Weights of a small GPT-style language model, trained from scratch on English Wikipedia: 1.25M parameters.
Each number is 500 + 50 x the weight over its row's rms, rounded and kept within 0 to 999. Layers, rows and columns count from 0. Numbers have three digits each. The size before them is the row's rms in percent of the matrix's.

# down: layer 5 MLP down (transposed), 512x64, rms 0.177, rows 17-116, columns 0-63
# up: layer 5 MLP up, 512x64, rms 0.21, rows 18-117, columns 0-63
down17 098:489494430496544493611382472539464516539531494483563486506436362456617499493462493491514524469515567488501467447556436574488488483536452444476601541509504471454582551557475508535520533600463457
up18 099:463531423495507467562495481565493450521551455520602409456480487455514543469561486560638509466560424464475555584541519496514541484458431510533527563556563501484462401523461470388447510544509442
down18 112:490467504617551439437442571459496524538494531490452471401500452512434472511523544415531429436499464402510462457437500439565510511476502541402384490535458501488572513501522524407585452465514508
up19 109:505419511544467531501507566558411430578545486518496514417508450426470422521505422532509452506523518470495574503519555403464415475497476558572560522503504577449516456425403533388516474462506439
down19 087:463514558500392419496497490472490561540518505522492529466505427448441475549509464393470460480542483477539412455460449472555430530527567497482399403554467401500447456553584516497538494601459549
up20 086:570509464506492466519622449508571582527475555488500390498483553433469512448535465514470561397432501434480528527481584516558582419491506481486560496423535540470482454443432591494454441547511469
down20 083:406458557483531563523507460506455461452520515515485467511586458605529470513548559587555479502512533529504556427491562472383540518543463474554480488517526427539632616543547504461540548511488430
up21 092:458461532513456425537528501515551469588446491512608425529561461471546478507522439458515532540536519505510422589604533502480521575473461577459450396428531579509453432518423495503524509590548535
down21 086:436544499429570555569443523570517484461520486462471494574367543553525415514511560490510522502493480416503591462479565520452532518524525526503551591382429531576495487538530472596485549538464489
up22 095:521552430518512467536601458463527543519485605437616466521517568488473448432565452495502556377505541531455544546497551474497545460491370598520502533519515523540443418491507475498567474547490500
down22 095:471508478495523479475553452496505601505474518412469415504484452649509522540484429485559532533522480447525506543441574515504498548540499540582494514509636503412506441573537495569574523528507397
up23 074:508571526482532362479526557601598562458497482517458461568591488441495424486563491523544436456490466588446546561500500514434568492536463566505567561471483490516461523514430497535403546507461497
down23 071:523469530564461568561527448462408499505496514478476528450420459521533584507460475448494541543489489467529466519423528568555384588545530479552487479482583466459545593529600516406542439465570454
up24 092:477423490551516478505494526433461533494498539379521459436442507480361453547534469505505529416414502461554551485465487466527522479474443624532626554430442447554526462442495537521516486517542491
down24 081:538449613537568534538526443461510560550472443452530511548576411520502579443549532456574505546467535527542520479490564439534421541449488493509543670464482508539511582494494455571523468533511519
up25 103:436458512529483508540506466518445532364590589520602480404447514535514472487536422484528541523545538463543582522491489506496465508549512508587530516524558450416419379425460508471549505491521547
down25 097:501582574569574559489507541555465510533505497523475555529466494432575508492506568471450480564462502515584435554519389490543523484482547479506529481468531375486456380497572427545491581506420449
up26 100:426500470478521449567550479397594558434606541452506459492578431501487515428463469534521511463486505496396490479538517538426542491509495514429504438534516554479414522555454465407550429554424458
down26 095:495520527597451499459549541516518402468545507534562532516431480522558492459547506455464489596490406548448532458375569508552415568526424478519496527530590499487524517514447556415573506456435536
up27 098:434536406593440502508478605567501490418651491482496467496547569466451388511546528465480533422421513544540536476586540496456471500510477526543532504517480492528492477531535455454547457478408547
down27 097:495504581530481483464545490465548422541474452507443558602461579571628499538400568452459480502455431452499544517443524478524542477502502498466610445515525540577489462427546563564575470523508493
up28 098:467452526627515485514447614513410519497576499411535472532441429453516368442581495467526508415471567443475441448502459480502481551480415505477536497426508481492465468535477413484481509487538477
down28 100:454477573503497548555482485550508549502487542507484396375450438489513381464476587465500483489509481480463514434578444539502509532492500588479537505582482387479493407517412561439578501514523471
up29 104:396531532585488487524508505520456513399508479540542505493428452484525513562505493435485507428481551508514515551465443523533467491448342494559561460410526510484387397464436470500599488525484478
down29 098:586482461572465519570472465515486467473361509492379510497460483503489484542480470560485503518540533509479549402483596447520523496554498591455405449494467459409481588483517591553535496542437489
up30 106:481438489545514457515487549461532471516468546478544516529468506448510568475568422477504494503613441406445559620596548475489529594507419459538588525507472496504452468518435531456500454582412563
down30 119:524545403592499429554527481493562466579482529388521572547496526544517547536473491434503544433477467495471486487518478561459396491530460505504569627542531472532453416547381523531521509485547457
up31 111:476474463615506472490515489533554553453504604541540462497474545448552458540492427479625526425491530506385500572523457412494529518475460496458503435472421559447470506541478450460629520488480456
down31 121:460579461426494471508506512509464513454583419531484505509515455452579391473511527526545553507508551573468517463449403524464533531463551457555568408528494587535543521442506472397483378470564475
up32 096:511531478531457502479541571446475471492479487444524457438464425384437485474529465499514617461508544467453471448419518540488432493466488588447553457403490414465363464525530535483545475566448540
down32 083:498438609527502512506407521436529469551507524499473421526522396458559614588559431502467478518487485598549529495534516484479522560483585429503502570487435423451453446414450553489515485456522498
up33 092:495489352614431438512571494549473402537599438562542545478408503508426466557582464458496518469528492482570454561526528558530513495473486500553520510560434497423512494439484481465509477457478466
down33 096:530489568484490594495420431470462501417348562541426438491519512507459504440422550512565482496557512478462495506446493497471438535547476527468489401582570585581454557535533523528483515545465511
up34 102:407434452548464441453561494503520495558545502537543466378451492441432454492469530547445496517492529539499481481584503437506543561511404533509527497411426501472453483466418442513606519561521608
down34 092:561541471372519556586590483517499434532413528508521537434483466522515536491413459554560468437470504488454497530500446495470455461559519522480475631484566501471500504529537528406394553555541442
up35 094:473509497664464407487522521559515510435504431492562532512507436440495479444498525477528539436544557386463537510475509445453450416509464517573539519455498571489527528414487500460542421463525395
down35 089:515563550477525575462424535471458539436482533508555495434528602447511533497489406531544466620482495620533520503562478556481512598552553586443483513453506426498534493565486560537534548479459563
up36 093:473511541558512494557510484520488551426589596484508421510431566549482477439511488487562446461467568484545556467619496348557535505459434528573587497485492498495527474467521529397475545457487508
down36 085:549392520505456472404515506518495506528512440611521597535572539545485587565563520476497452446406486556525534441457527482552504506419468465462487433598594518474564562491496499449527494484543555
up37 096:490493528510525429513485431471547539583541420405524518504560422471434561495528538465503452421495566452475512528523527394501533560459493474486511396482443552538499470436319481473515515503535524
down37 084:539470562471562489477401519510456503481406529467539469511416436441542438491473495414565444482462457467464527544499444443537422421539477593459509470521467419572502496396506495461555573439583504
up38 107:454483514580449525504579507530455561509548486438508534499567457574476424525549450388506472540502482564533593556446505514493485469404493524593541424408535489534549442442456481423548420436508502
down38 122:439587582475549431505546430484434490446462520490515403482451446452476465481572515542534518446541562489498501540467449591441504485471502530508484373444471515445465516466502510551437478364503600
up39 110:536362506512461494537488613559483523478505549383521449488492479432490500443503515450469465568482596591535457424472498492429466546492500497503549458423455513528462451504492555437636464468524511
down39 100:526466451386568491529464454535573482491492547555515586444516495441409449396469492539522495390543501395479587453478514442541472495477539461477538525510562564522432431540502468558421452469479473
up40 098:513432492488476505540491564567474447490484536502530416435516524395462450621510467469553557515606473589527600490554640450461515459476516525446597522467452479503432483475480519486508502495438515
down40 090:497565493477478564452524488479585499506526428572480522542462528523481528472405518487474492537495503427433486595459424604486427522516595481525457539542412602468581575485568436479492457542574470
up41 104:497485490496503458505525492467515502441579482388579506497504557495410489406536569450513531486388583494451537509524473514519466530418402489480449463395480490523461383464532555510547445485526400
down41 098:470540489481485530590513481440476522478488450512507454434498436491510514559374404573523438498539567493404425423473490434569518460554466557476513526479432510452527611512423480528503484614542512
up42 104:437451490508485441565575513563484505555488553438563526429536486498543566494531518490535523515417567470474488483560511478446561531469501514508571505457634496403465389424440434518567549582552506
down42 103:541506466548456616501469487531524519467552487445491406470532567579524424458557509472495502534499562518569477487558501552402512532512487522531488577576449457648471470562562560465501519583548436
up43 098:398422545505437479531502537466533533462538504469522529477491572488402424566545398464480490529380499512482527521595577510464484494555495566613575446433486465498504541530479477472573445516562538
down43 081:490583562479522512483525564519487427537504524494474619438473500477545528453564479488437488460514494392531416570496477489497446479481486534519464489566621444496497612496509536534412621513411505
up44 093:455521502603576473450478520587513514477535489354534531559446460485529454469604490499532434385465426507550495509498471496486544519461415556571520433454491512548432460487515459432442517515559446
down44 082:491491586583532480529498454452560511475407513525462533475606499511455460572459521373570515437436536497531478417513487467557478498460488423466413548542486446536557499557460489512553477456559385
up45 082:502461466484443474537528599489440507506423480487484497480520466517428556457602512461546463530420451512462554546553543450458467529506401537496530442422475455544491426411480400507536372567446474
down45 121:464508439499525490539535554498466470430496498500469542462456482478418486507541499515633411488513506476473517564550523484459531506472381670489527495405500414507479447435468438510473404543522458
up46 094:349544502493573505589510490584489451460548485520474420525522462391497506413514470535538585452543494481518563457506468528425452504538550513538476507492536533439514407491410523462482517550580423
down46 090:634518523439536499503481461491408416481424514639534431478434538495493468515479531556529451518507456458568484542494541469442518389462551423492568543605491491470473564466558517472476526455514494
up47 096:523454464479421454522472490482474517472468504497569478519526501533406565465551507478485546543469491594428516508563553413446476525367474420482570401469386424565498449490476459530511445581475510
down47 099:561525587491557462573500497537540518520475548472527485518485443459513456415496465568542510424533461535448457514593479545541534427622516488557497572507624531474414540547542488532463404560566503
up48 108:463466552550540422569456455517394554416522510388522473500488421400451451529529452479445489442502569458582566550527464437500529540545444581461533488437557482536455437482494517427521453496515538
down48 107:547509499583490496420527347519559537499514508483584608507530538528563469498464526475559534618540519533546582529533494443495539554565530569498482431479543385516522542461491468533474488549476434
up49 110:395446509518455536510508496488379518444471541514505534476497501443453489553588456528548440470488516444477522558515513426501436433507556489491485453484508457431470400428429392504640473556449516
down49 120:474505426423446481469536506488589507465476553538417506432547522515523512457508516438393433474480460437494430399487494465514500462516495448443513391494473518459521545397456519568532397470408435
up50 099:441548497516420521500609546572421475444481532485519464411493512500502523446592458496546427512482523472527504438520572452449482467470563490524521454548447479604471471587481394491541421560495402
down50 103:501580431488508463560581578488505435557424478493528550435475587572570433501457512537468475506444608500504481505578456505439516508469625523518520505500414448534519464621525468522505421519522492
up51 095:514399479543516476537478579629444519470507543438492496546405487418551549500532522493532627550565565546551542490581470457491541473424435503589578542544499445514501498520510464446525448486487470
down51 092:513510490643473532548505443464582447510619443592539483581486562475514506607559469491466532436602448540500487488569490564479499509457500435542422546586532564515476492502509475527510517474553518
up52 107:424537443674526474475523497439535547391478484487528414480474574484492442502573534495520400559477504519563551484521546477346513492505423522509518512512507530495495453483468481444517520477422530
down52 107:400512603526585465502486476441496513546391505537446487434553448497440562562466498547390455511503515431453516514364548556547497465497490523467534468440456572470545476441500492519546517466589505
up53 090:529477392534549457558518519495461491495567516489549492401464462435523542477474508483574478547535443411579534511655473479554589548480513540588543465422494488443482470527428498418513532553494526
down53 092:446458531463419513461452550549569492461413467513483445549527566548444485533564545522410538485592534454484510549441502575466488489464495475419548472559513598464439531448569533610557527474516583
up54 096:509559564472501480467590505538385488440441457442523452550458442552441509416556468452558445446418508439473491539520495419502450445431462577502482454452463455547466418402511441467456521492451488
down54 089:481651522485492438507491457549437482509418434513536445505497408571528456470528503543478429407510592452457494424441499523582583455492529496487441427548531484475518451502522568431449525500520572
up55 096:476528486555402498456503531560495458532561473448540492558490542473515571480600423471586482493401436468515534514517554543399508481423463564524569461396577441419438505507510477458522458510462564
down55 112:519507511499491516513532449590546568525533599524440427421464527567415466499441477480520517515423545493523553531501477426397544583548535509465500566457444424498516479579586492540541498368512514
up56 114:437547419585543424501481523521511464511582451506535431449376485487466508549576491582553451449451450518510512537564507450391494481492506538530457501513496499430439480541472476498662470532535474
down56 128:480478545515468472445423529589470609525452527449416469548516457560511531470515430484582521526495523408548523454484563521604460625500586500526557431508466432490476487485535419567486459540463514
up57 105:531480530571523517489474504499456436426532602490509472492496550519457473494535414396461518513477504524579477606542505489464548497537471505564504405419471424421475477502393424446573524432592506
down57 100:504554510473560514451555483582465443521472538504459525585467507536452515563429468424541491517426579530540447606513434445511535418503561486534502488487544499410524546624474407549535468458462424
up58 093:506497419536555556437569481437474429502460569470512518501437531544498483542532502480534514534470427459464497581510464511391507533492421443533484476407524505419436333400484466495530493563479514
down58 098:446537574433470457592488496467457530493421450460470598496535495453491536537488548538470590499391568487520529493494463442548453494559480524496571482483542528522560647462561486518491513367463484
up59 089:477494509481439565510606508492514435540491484443531511364458529594470480499554486405477494530527553522558604480527552494466467453421414485542527445435405476499507488460449534411476500450412484
down59 091:574552555456504492455552471440491514445506572466416534561512499552547523566503552430568533466542437552541510478560539637531489452593429403474498532521472421483463512551502587563484451454520496
up60 108:492543504525526514501464678455513486457489446455525512497443471521436493467558528462620456438426564461457491447484499417502499535511486575639586466537533475484451515517510442432482530528457542
down60 095:487419552566558410560609468530464486578511544595433558493533500413584526547466380492447521472482472455536512553581433523532517488504461554455467420520428548535517489457486528465482516475462545
up61 097:500562386484484459496578475483518569494430535511536411499552576468521569460555463471486425462470550479437478624544546499511597539477528471489484390490554458523454477486492418483539552587468443
down61 094:472534555629548469470474537566468449432592481454478520524488435522512433492472529455509567525564448549578552398429498460471434501483433558540422468518468514534500490464539628499513466416528486
up62 107:543503528535513456513491512499619435478497470524609493378482451412415462521481499456460532515460517472529565519534488541497452485417434502568581546471455499544458488456416485459492428468363529
down62 110:508485512362416587455497509537490532480438612539515523364509462485408531417476560599468445479498546495418493495463480450523527498491433451508560494539466488480478516527487538462529434471587478
up63 090:434448482466518461585516518490480527527502665454465517447532521422548493466542485504546494423562537461476523531510495438485514410454543549545480422451543526440535454499491436455643543533453431
down63 068:492455543510570446542564526431545442561450480583482357525465468609592443455503539433515448480461455519533500540421418566527518486557529508456513479531481573544506551547516460533468446423510463
up64 113:397563494608480522513537558598393521481489507481538524440469424538437551523538455421522555496529523534454471510483557488509441428482465449560487469448430528464515476467474440510622447600491530
down64 106:561451367472492527431523533461442500484590432426499634511493515391519523473499479520569493484456532386552545478475584495472521470533586509487450468517479556456539567509500444516523466550452543
up65 088:486451407486468444487546544424530384540513512453475579439585434435474502485475507499566505443584542508464427522558545548503466550489443448555565484359498491465533464459469514432545454438502486
down65 085:474573569437479543555447411471546487424496494516487416614480567540540506514496578459417513501415518519444530583448454432489499444550589526515457520530491554514505460462486515560401445521445565
up66 109:507502490534499486462495496459523516432473539503605436498472461486508503393576483503606447451545502559511493541527474360458495552491475580471443423414451519465399506547485429410524466579527487
down66 118:498441545560415482588427425565467529560524517576602474472546444464534563436476450571532518451566472465449518469433518489448487597502565487485473561429497571509442513571519461523534514543519587
up67 108:482516398527480537570555459464384594452501504524507532483470504505457514453518478468452510427447497462467459489527594402463447523487370496471606466478527414451516401530465415474503499497523463
down67 107:535558532541457515517463512508534529525593459616513495520499419446475449558553508509453482484629423409477505365517479486505554514501409502444523457551406537493474571506455494486525593490535535
up68 095:463455444544512470462476551544481424509480487536571558441481496451464479595571392537469565461556467527453441602486496417401489506540433520525532437439490531487522472469442475390446489583534533
down68 095:546520511612494477569553511523574541517504525531458624488549468396467421424524513485485466562471565430576619387458489474548442526467548464472453484508478466525497561501530499521562483460472451
up69 108:463438416527432407532582594498376491528521520431532474569469545525508527545530481382513536497492485504525571478540436563477471438431555555538501555420519444536487455423475496437515485460450530
down69 105:538551465598589544537455500490527524519538458449523487485539511485462598467520492567374479360503466566470499499479602443550471568450425566468525566466562526545536474458492491583521490534527533
up70 108:372535490672449468463513544540478440449531469418456486450414530454478385492489425506467570477412490549528462481513528502471505525505445552533602512431485476506469471497516516530527453499443514
down70 105:633447539478460569590501480464529434510556567476491460510576549550434479450514471511582523538506509565443474409460497410489630524519521503504555430529520416538477469507451461494447484431522456
up71 106:525331458507559398508475583558431462536545540474490476438518425416492485499523530528588487414561482540484497477592504476527423487445427519523528473495483514500456496496490497459534429514403565
down71 095:469637486532419521507509497514607536496507576496491513514506592456500513501506568471398475573593397530450424551548593467532477503569507476506466455463527425470511489450511496441531545521561429
up72 108:506551448561540435464505494568585504545587513497495403514515485557428468570510452484549492498551497495462547548543545496408529561533472514418507547458372560503435499427477393427489494521434551
down72 108:441432474555435487585466426548505520520415534466502520502396572414543528461553542493418499470545504448508527482433547431486576492489565519470519606399567521549417451519479587522518484505481486
up73 114:442490459619408506515589467467463512493571487506512403511465394553416451416546491502465478461557443494525501432451480453499607500508431539477512480403488462504459492571468409473547496471537516
down73 092:598494593445491532370460519573480573452413500537485497556513538488582522493424483526469469514549515497506464487511490452509387508424475590451508525546420553513536427454509502584557484572515541
up74 121:487532443627435529537525459487556572465618445500584432509400500514377520453517455493505529432472504501517541532507528465497446482498438468507533498464454457527451458547479375500522414516446541
down74 133:474469459518445439516517479488565551470560531477511616489494468493438557441586452571494501547590503449524573526505509397495508488532495524470629514505459572431582593484459487600539482531439518
up75 109:517416413495553477603537449480508496461459478396517423416445494395485518478517527531537407511496522506509544552527419490403562515451453451493494469494473405534434529436457486514539418447455458
down75 110:437538518401468485550481592521476545491452573527540558628557573504494525460386596573476533472448511492558416494466365527488528477487532556531449491418511537484536470530486490552489496508473500
up76 091:486595561539454397574522547473493487541468521505504484496435586549529506417463535405574563509602531529431455505459480442471509532520521503583530484428562496565371431484465483512483503572514505
down76 085:603470485559546537390498536542467506490486456483513463531495376491518418505530486568461490525455356445531516543425529492486436448472457518438426513622493468438517427485486534431506535502515536
up77 109:482484423592494449476491549572419451537540564520635491497498559532519485456511478518471500404509465465439505559536552467489441616516447511533486548474527518446482363426458438482527496578501517
down77 102:573430455518517571486519564459521590444555466484522560490494532502496530485451520474499472564632455589516481472548467536421495494536378558480486604468444503505533439585537543422467515524425533
up78 116:528461489471498503551505513455543405489509479418431438473517479418517474480480508405556474448489490426362481534475470499407568488444426483528532446461600531534450411507512494431503519548462394
down78 123:539458398459502368617619506497444461424507451493518509477536495529561479459576515445530532477537533511537499474567520571454523462530488497437439464489567591483485502562564541591530536555518512
up79 098:522444391517487480459562537455492546439555548497483518482507501536439568527563498496457488465542515518463455540548614492446522497494443444500528471467382421464511353560499444428490511524514617
down79 102:519502472452396571481557439455503519508459531392513512573587488538420442550559536539472520525480407476503445515420531521503447518510501464486561459581564488459437425524429514502454572508608439
up80 100:432449483567593414528498554588451501531551476451524511486505485479441415524549425442429566526438396408521526511536506469507479465504473538488531501468490463555546430431451499397441529522599489
down80 091:466563501444465476529486479425530483470524552472535508495553563484405578634500508509506415455509454543453387494483499477543523500543529445570437337525528518433430514426483542535484538495498472
up81 115:518470550526487483607422549450505511475523474486514427552457489468443487533595477505555398463494502535391531574527507430502382519401455563521498486496523529555441461504473488442513495527362516
down81 139:546517437518463463436502546472520446527638458484520536566577451404469546595560496490495577452458526520464464443552544623459417564463508499472539494523480496510504525487412521463496555565415502
up82 108:473546520636529453517477503538395550443575453403513449455451502505441459482519522434477527511414508490518580456550470529464464494483455567550513555449541450580450493440480462472582443519461599
down82 114:430554467531517483437431457518640507578485494519431470458557577494516558505487407505501457524498543535420515436508553433632514464496580460588524507549572497567517463485542504502505559528545453
up83 086:501498469484463477475471521440378559501468536498531509435535633404534512540564421466467423449476531515482459573482457423463546427568467508556579502490553496444419499450488478488479432586550465
down83 076:514520514515535509568584518560594401537498516449498498497445476553386458427394601462496565481461468522489532426494500524573474552407568536428472535490434532522575503513503555468515546457436482
up84 104:556533516509531487554471522457519472551502551484550431480505516423494544472561416465522535452558449445455535578482592473508488578447469477456464384529447426410513470564400497449458450565569576
down84 095:543558460530518612450504450516433493508466467504424516500496464520506547524474526489454533415533536347539452492472495502475593470556504522496432470425546469562499523403506559589442632490515495
up85 094:424446430482419495451474591502541531472509544516459478505422406488476556426529497518524547551459456549430512545488461499504497538489466524495463345505428485403438519572442470449482420571497555
down85 101:476559511641529556518452460454474498491610486419526580453410475470476414479521464496557546433450466564510486425497544527572483531506477583525604518504401466480475527468475519428499499465562486
up86 104:449465465557394512475577539463504389533534505507534472477459563455555548446517500472543543532587646514463529463510524500499411501421399535484453451433436434567451459479502481488546464478518538
down86 098:516495471583524499525480379481502580529501480510399481451474439420542496538519511572443459452519483423553419509554457466563528595500426495490519524486525524440472515478495557460489458493585342
up87 098:489463491506449450576525469539563436399486559504493441576475587454449426504562495482500443497505585419489530563521411477429429557357461549449449471525445523539484474488432488453516506496463482
down87 089:515478509526467467480606511526512527497424533444576487441526484566498501486541573466409474571529431502552470526545460594447400560490541454482495467501517412450581440474446526471641513520570531
up88 107:475473502511529486446525486536482386478508482472574474509492508507412436507559506407558586513489374489566532573529451515459512479472495502631555493471402460447475494439443460395480534459543452
down88 097:594469513424477554503543514444506552518468527503465402479495465610458440439467509525460485495489486508520512631525539510473478596516452418437562397458509388451570424539520482517514473453534528
up89 096:449531496553478522519457508419536554535520540529493400479451465488423469524524481461465525489579473538421534534466427502454571571528399522477587502366478438572434476466491392499536425486537505
down89 100:536541535707516549491492427491502475538495496525470486486559389509510458558514454418413535482528454534479460409501509454530492476526507623483437428574536464483465512503490530518548492526515436
up90 104:448532602514489499637505495500547501548520474483586545545514474550427541421560533454487506454447500449415513576461539448443392474377449598499510477499465533492523460499468429494495491514522566
down90 103:415608496531450519518498483437522537500501563516456487501588466412468463452494535512494443583617512579502529456539446575520558603561535574464480383480479488504427495479497482500464568510524432
up91 097:462491524626552424583501544468546524536489434551611476544486505494497510486519408593554427406486465488462519494435510480399461523475466569509558481467464461473474487407517496374502475491496523
down91 099:462578487647572505534523567503441465486593492490464455497532495438423605518504477543458479432493524505555502438486447447513553495481498559434608426479505566475443570448510501542440468466571497
up92 081:380442493491506409439499518513522429517536553515528521448466488362490505576560406525473446446512500455399489501470516519503612563504434448515584474439536514412477512479492480440517562525490464
down92 079:532496444521495529544510435510444537480474530524510529503537546614510511433516420478488484485487484520557377529613468587530446404535545512470393407563508456515563509565500584406508480500504544
up93 107:457532502507552527473531548454410426413560449469496454407464561448449514601494451468608417482543570488496522522475557451492524415525488503488541519496470454449517462524410435427468475556400508
down93 097:521427532489486555505496631517472456456543524575448583539435463472534491465545541546576535536502473576551477531502430509458550619465497481560448579551542552629541528474552460471522454552501506
up94 083:457461487602443443538550499562490516420528492371494464530488456410531490467567500508527495518457518487528541440549485507453537615495443448618609532385514521472496488445529498488551537478473554
down94 079:550487478527508447539419546479529517464355487531537469471482530482474542561533488505606490501615461499541533513477430481523461421542541539425405541544571628461558472477479470534451455539551468
up95 106:430456526537425480460584456510483585511529427531589504488451548513436479474526531479537517489415457462557597530601465484503522535535477606565547414496449461522457443447486474472564389538480529
down95 108:429482538502491576462493482507548546505525575441538459484478466481490478536379497547473458501429400456610436455519446521468529509495542519478450489422471471551555573548561568639478486587473465
up96 093:492531520491550500440523551567539522375602568463559490514432544448409438516540467472536545562500402546460457599524464422467539535459482541454451493525469528494425509523482411422485435469470482
down96 097:542556476644544490454443508431464509502466440486500521483505408471489478450515429587463519411582521412550573465552508541446533542512479487484492371581445505454462548479449466453469465458529534
up97 111:427508456562498441482534591477446428458485527511463490452451571389493495515540519549466472436517613432527545449550484442434536582518440485530481495484499537442410453473482465488608499608458501
down97 114:369459556489509534422575546506518597454531476482499552487503557636565606454504542495516506496474530478501541537497486580504506443449470495601424553488490539468479554542550449498504504436526401
up98 102:521501462599522452534556593504481554456496531495504524477444419467458473417517437526505595473539555508428455487509468411529427465447519439477546513487454378406459524482410407456539466482472468
down98 098:506588502418515422515473479541530557452508544461528406478457601518450402492366469559528448449494514494493476448491470338521486541436555503506467524520546485471518415512443478527528539527529536
up99 099:507517509590475478592517475488413474536562495511589474595412599400497488441529459487557449440367533533495530601470501449503508511467434566485578487518484475524495448477469421530528516502539500
down99 108:500541454551454503619529499486459424448564548555403459475475485481419474522542496575520498593457514454531578477437463536494559504503493602516576524537607611472530428436505489505468500460536514
up100 096:443528503614561518485458550566433485492537474440507510452473435557437453518524375501510603533512431470562519499472485508574507433469449617494488498496578414455474496520435495442491455484469408
down100 089:501529450488416496557551408452539510562441502482469422506550546477501635430456478531491396483525565496458493504520509614519498519567550453508495409462537527532505465471499389522587549499493424
up101 101:515479419610384446545491527533447513431462564470494503495514551403518425462575471532489448488507560478513490461456518449491485516512452481555624567485433505531545449466498492506559492396474612
down101 107:511694392519566437540443458510503455532490462498496512528494543497517448560564518491544479489523487643554550454539454506567548450502560478491530550509587568536504526543536511548536517498506444
up102 107:500448423486458489474583576478537438480448556423554468439486529465443383534558476477521467537462518477457484524505445489428452500417517580537562493525525547564459523378462537478570429511411450
down102 113:505548462449529472524483518512432470516452584501642462487504458472567541524512496486504451574485550540507534499511429564470491441469499529543543512529537492495547524454438568416431445524321408
up103 104:446477499475402442579491640505435492484428505483478534431491465408489513467562439467516416465514558508413410534558510552433492531403522418543521442462518439459512493468485454454531444504506522
down103 114:548518462375530515561432521487523560487558495489547484598589541561466568562502473458514483493495551437455506616494523441481492556501472557469525468489527482491414413499412515480440452368494488
up104 113:480521467525527473563572532480480470460579463463501525383528435520463462546509509387562464502628430444504569519531517507459530492397511545532541416545446488492510504419386468454477436497488545
down104 130:445488426466526449493508456497389476522410489482552509544573479475490448447471562578396484585432489546472438558504490494445536501491448465543547576541519441485474453547467573597499450608463543
up105 111:419425460552566432648534441543420512513580607432528510452406457504476476500512481457538511510498545523453507494532497509492443471410469459515545483507456460434506498410448442494531449471502590
down105 108:435490489390560503544478532513457481521495523512490548522399525572502467449479515513492451401493535475480440458530546418418501489573557468544549427525575495575528442513529362497551617476475477
up106 102:507465486610485482534473600483552506480453485547557539421478428436487508493556445381553545489491521492409461526634477436518423545479515441493503500492499534464446449487436506471612503522578538
down106 098:438578534553516517511588508402561469519605420545467525399512505473462558492498514501559550463428534515459514542550557469460476457544533504548408504494540555490513512591544454507484585403515406
up107 117:487462405525402460562409556499541488442491458519510427550481564461533472553610448529538481485459528471471595573498524389456481535495470497448448435523496561524413434468471441476559434547492482
down107 132:544410502563482493448431476407396437491522513532556463473527515577490487503512519434559491594531470529531467544485508582431419469464459477492488526560536398440561412514538522442488475608514438
up108 093:478534476473472521472521540533483467506603464438592464417494556487509499465484422563509474435534577458488492523620652438501415502484430591465476551548498489479495425449518464506455464543442472
down108 077:467463524419571475485628483463506517490529503540434432521477439528589483461459574502505627574484494495460504491461506512442554535559506561536560560472455442581458554588502590560509484447534450
up109 103:439527508534550383515479549455475467475451496471493525489459445426485477513562467467524603425545575422520473474477449422499507538520493453661561479550464544433483482538394479455494459560475542
down109 102:483614403529469495487541480507556539570535436462471549528465541533455560551475474516533446465517561536499565476545511455530541573594549516511406561420489496466449539580538540476459493437606405
up110 076:454485438527432557458539565563451510407597501431493481548368539517539491534502500419556505562450502485502550509501412431493542531516518488481530528427401538419504498375491514466444461478535487
down110 078:437555588564484446524477423442552480524479504598509630448581523508465543517532471512429527438568484509461463437479576574473518501435507454489423461614585460518518540524482508494534569459525513
up111 105:437532519538493455621602487535477435514622520416482480530507439532441448536521495565502470470548404550508546559467516483437598547402487475510467415475563507535478472478521438435499452519451502
down111 119:465627536527436466473493476470452370465541593524465465488436408518467557528555472528548458539530483504447493532451466492494519585479457487437433450468451476504402591458540524492447565508572559
up112 093:518434456586431449549516537541448440502597504493573485542460463450481541532481468497539533479532457528430613551507559508510447566435437444540491519535478496473494492571516438472536444675501529
down112 096:462532486567431527467518436470516620617485437514566475497507511443502467452577456505461411442547465533509571504436526521563471531502441553414496524611509509512565489470495545560548619523486480
up113 120:538423491531518459578551600501437474448441534459505432506504497471393455474545470441453469488553455474516511496491518388465487482434518475484513464510368489580365492452441487438536436495465459
down113 150:456569410448523445553480502559496508507498482422448434490553494511548525515518626466478451527525498490564548464522477500433491482457566375491435519558589450442505515633435492506540454482494583
up114 101:494501511476495438531511657490476525521498568496482373520508552421530518505506445566469460435521646511470441482577572476449558504456490472459520474558513516504461500475463459450581451590540547
down114 093:552563457567480509402530549484505529511553515545454475506527494487426622438578453544410517591548532435519547463518462505519506544463495426502433384440434438476495517449446469508513496414427513
up115 085:466427492461425511515518519624545589457492516423543548439470550542514540494523472591533552541520580524516506516528497457497608479456485622454535520445467461505489434474509427515516507635440500
down115 081:472492471491493456503508522414486512545537495632475457479561559432399466486481540477468450425453469451475499489507513461514523480609552395546495538480481637509486607556471533479485548440565559
up116 097:502462434509509540546552573466467468494579496486561421436478523479492452500509467518574618545542464528468572477567554519439545423482487481554516498412613477420494456388494523417518486519416511
down116 085:517480447472478463390482477574542517483454481500450629511519553477475451508445557507473379480562479449541484593490548523478525581466538429404531539472439496487542413509453546496591471518510584
up117 097:430407511597535482533553581511425529419537539475458512458483503493484410571549549456632525469422522514514530526542498407501459540497438542486513486529539521500503448455502516498662502465527480